Each number is 128 + 24 x the weight over its row's rms, rounded and kept within 0 to 255. Layers, rows and columns count from 0. Numbers have three digits each. The size before them is the row's rms in percent of the matrix's.

# v: layer 6 attention value, 128x128, rms 0.0865, rows 54-63, columns 0-127
# o: layer 6 attention output (transposed), 128x128, rms 0.0437, rows 54-63, columns 0-127
# q: layer 6 attention query, 128x128, rms 0.0886, rows 64, columns 0-127
v54 097:116137145118138171129171140143175114126150117088123140130108123093097144138091086115138144111189142137163131121156133152158115156108107085114178078120178115096179123104142154105144130103138147152136156141117120111110113141110128149094092140122111152155126115105121101075131132158149099138124108120136098141121176154134113114158152189106116100104118133154122102136135125126145104096157
o54 097:105110104074084142087156072148148153101139129167132154088115098097073151099126154162125123121138123143135146053119153135099126113125165116157117119145176137139129121104137159175147134135137132143114085092097174112101147080119130128136153156138118116101149112140115137097123120130148152147132132094126152139150128155134113115125134146109124140136162121106153153153120146136177138095105
v55 113:078105115142124170130140146153169148157118132136089128131090147120110127113096134157098099128161108135143118126125109123146137115111124169096108115153168092091107156146156171125161090111143149137144116145130109111139148124109139133115088162076154125080147147142168163101156091097108110162134149156109114101137161093100106186142116125104151106160118134155144102126150147132123118170128
o55 115:143144090108123161134120117132096132153113137082129164197100097117178144104175119113141125104126139147190105146140124103120093081156097140114123122126079141136155139117162121154082157137102082153131123084088156142111156102113152097147126106140113109075123128139119147156149148134124133147116130123131127157107160181139122141134123125155106134120158108123106145150129119155129125103085
v56 112:143094142110147121139106095153138130136121138072201123146129138141103159125110124128145114121173143149113131135118132114120125106097100110139128127096166107119087164117160118113151127115172109140151141116149128090115077157106118157160128115121172126128159148147116127101102182104098077083130150120159139146170147118139113143110096149148092153100175106143127153136116113104087163113139
o56 108:100110149153128100136104158095108122088123100145112119092119130159157123081113131134062134120079103113136092104121154135130119139101120146110127124153169154138128161112142127157066124112140164139159107152130121163134129134132129135124116125143137149106139117144114087097133132162153134139102114127099154205136162127149111098107139124166192119120152132151131105165090109177127151112108
v57 103:140132139153146124112129191108094142091064119106181100143129148155145092097125148135101105128116144148138142120123156131144094128188139120126169092109133118172157133149102160129132111163082134110124114156095097126129161119153122164120135153124093108123126099125140148107140076100113113135134125084123141108107098155110115101192132137142143151142125133143163137136146130109140177138159
o57 102:119162106110114083125137147139116095151147142117111123140124145099121084138113133133130126110170136127130119137120089153102126155103141144143113155134127126121131119181146117221149143125160063133176150130108070100087134113098138110142119126145129174132111124162133154129096060132153113124147121158141146122099134147141121129113121108130135131119127101059144139157140139138098102146162
v58 096:123163134158118083137133124138173152082166112140146116122159137117109129124112100107129106138126134135134128143137126114167106125126103119157101151124120105143124110111154093099155143153147170136117148103184072108108171115184126111145138098121138130078160133154132155105129129156113083114140146144134108114108151067158105125166142098114070117138091116097163096115109118142105092123141
o58 100:131115138156149086064115141113110097105140131153154110113127108153154145106146140134133147120139094148132147118087094154123125083149134127128125121151163103144135140149129150094115163128168114131132149090149192132106080120189138131136092147125118168148140105099110107151132135085131109142112118128146130081129136149110184143072103142166141143123143149124128125143162103085107135092102
v59 105:166152111106111147152126149094127125109136084131116100124123105136106127152119145140163114179138124167145089102134171118182164185109133112128148094096129099143125148156131146071169138103131133084095127141140173126125094108153124093163111100111129138118132120130085125129132136152159146108134130111178092098141170126143109130093127125149122122153151153111123110136161092108115108159089
o59 123:099145149117149180142121133097123141168127089129141110196113127139132160067138132124119182090165138150127147145140170151119133118166123131142093143135123122102132100103091109128098130106054134120106124182136128168126190136111117128113113119129114153168113101130107146116118103091150112137158105126133145119138149103155129143081142128102136129086114130101106127152152139130102108123142
v60 114:131137129140127100097110121136126082156138157095127061130126157151131114151139090138136141140107105131105083133156147137119139115110127168120098136135119120144131123124146111116111122100104125099151103182166153110129097126130120161099115128110130096147099120157177130163086117131084173143115109105109153156142148148174099137119096133127169120144175137093170115166116182106149110102164
o60 111:150127182156132137122136133129112147126147081132147139103128090140122130162096112158133141110133146134109165120173150121144134172102130144102126123151098124160145094165069100117122076109100159138134127048118126138152141136120117107156123125136163124103141151088119154130128111102106102139115141162069095100137136102122175096121151142124119097144156095175126118129125110156140116157153
v61 107:093080146110137132095133129128128120133066134106153116140104166177131088117165145108110184109128180105166108093093139139148133134116111121126123105093133078135158156097110160116148151157114116141152133098126082073110124152154158117142133126138108087119131112166124143111171140121133117142140148133125140134126153088139156119137081156146130111147167145163082124113147113111143127148136
o61 105:076128091121059125106089122124112175133117079158118130160129109073153113119137095142166133153160121134109061134072111113106110145115110112136138112096091102127147145140142131154115139125134107165135130127152117140111162143114136124127117162173158140132151146111092094116130100138118134129115159148156134158114139192165136109130157128110168149163134109119140148160123128115107120133151
v62 103:156145131162170132123113126139137102114107161104121159178106112169121080067119094148127124136132109103121114105145111125131123098081130099164131110130138079155184153200154128148169126148143127153126125123113121079144146111150134160115167125131107107117145113135101099136135158141122160112132170135126118108153160152110148117132124124100107151135115092160078112127127139123116154083115
o62 111:092084157117156124068103137145175112144130104152105108144105138156126141150167123119124116097132146164105153133111107132099115132113088104117154117100166151108112121127150070190146139146119155127114143119143134141119069084184134110102137175117134104158148132126151119129108107127143127111135158137117112123099099156143105134123118101136124160117132091119157132172108160173132125100164
v63 105:144142102097089146133110129130083105151103125106131102145106097130141108123130126136126107081137172171132143125110131141116176135089120145129109102100122144102140158084123134128101081131091160091127166122138141145143111117111166133123133107128149113145094152112130160135143175144142140117150136095109161157135145166116129202098112103082121133089139175117105127112088168106156139156108
o63 121:118143128140179162146090145155159089124098112116099151143128122141126150143135103143135148153142149124140116127163191129100133078120132162101102144161089119124100158134137138087125105149116086106154103105075145083123100142137104091110154115124126115158165098130095159092120118089123136117146147141136079129125173075141123139135147157142108151116146118169135123110148105115145140149162
q64 116:125093144110135141098146121146152118083117095150113112109083179135137141101109120141097130145102132167091167143130111122170144131123096169097161154107087163127151128152140095140125148165125149148137099141120099112114111127161141147107099146124103099120134122170136093118163128119111137147122117111126144104115144159108082122147098116146145109169131182119113119109075093162144115171078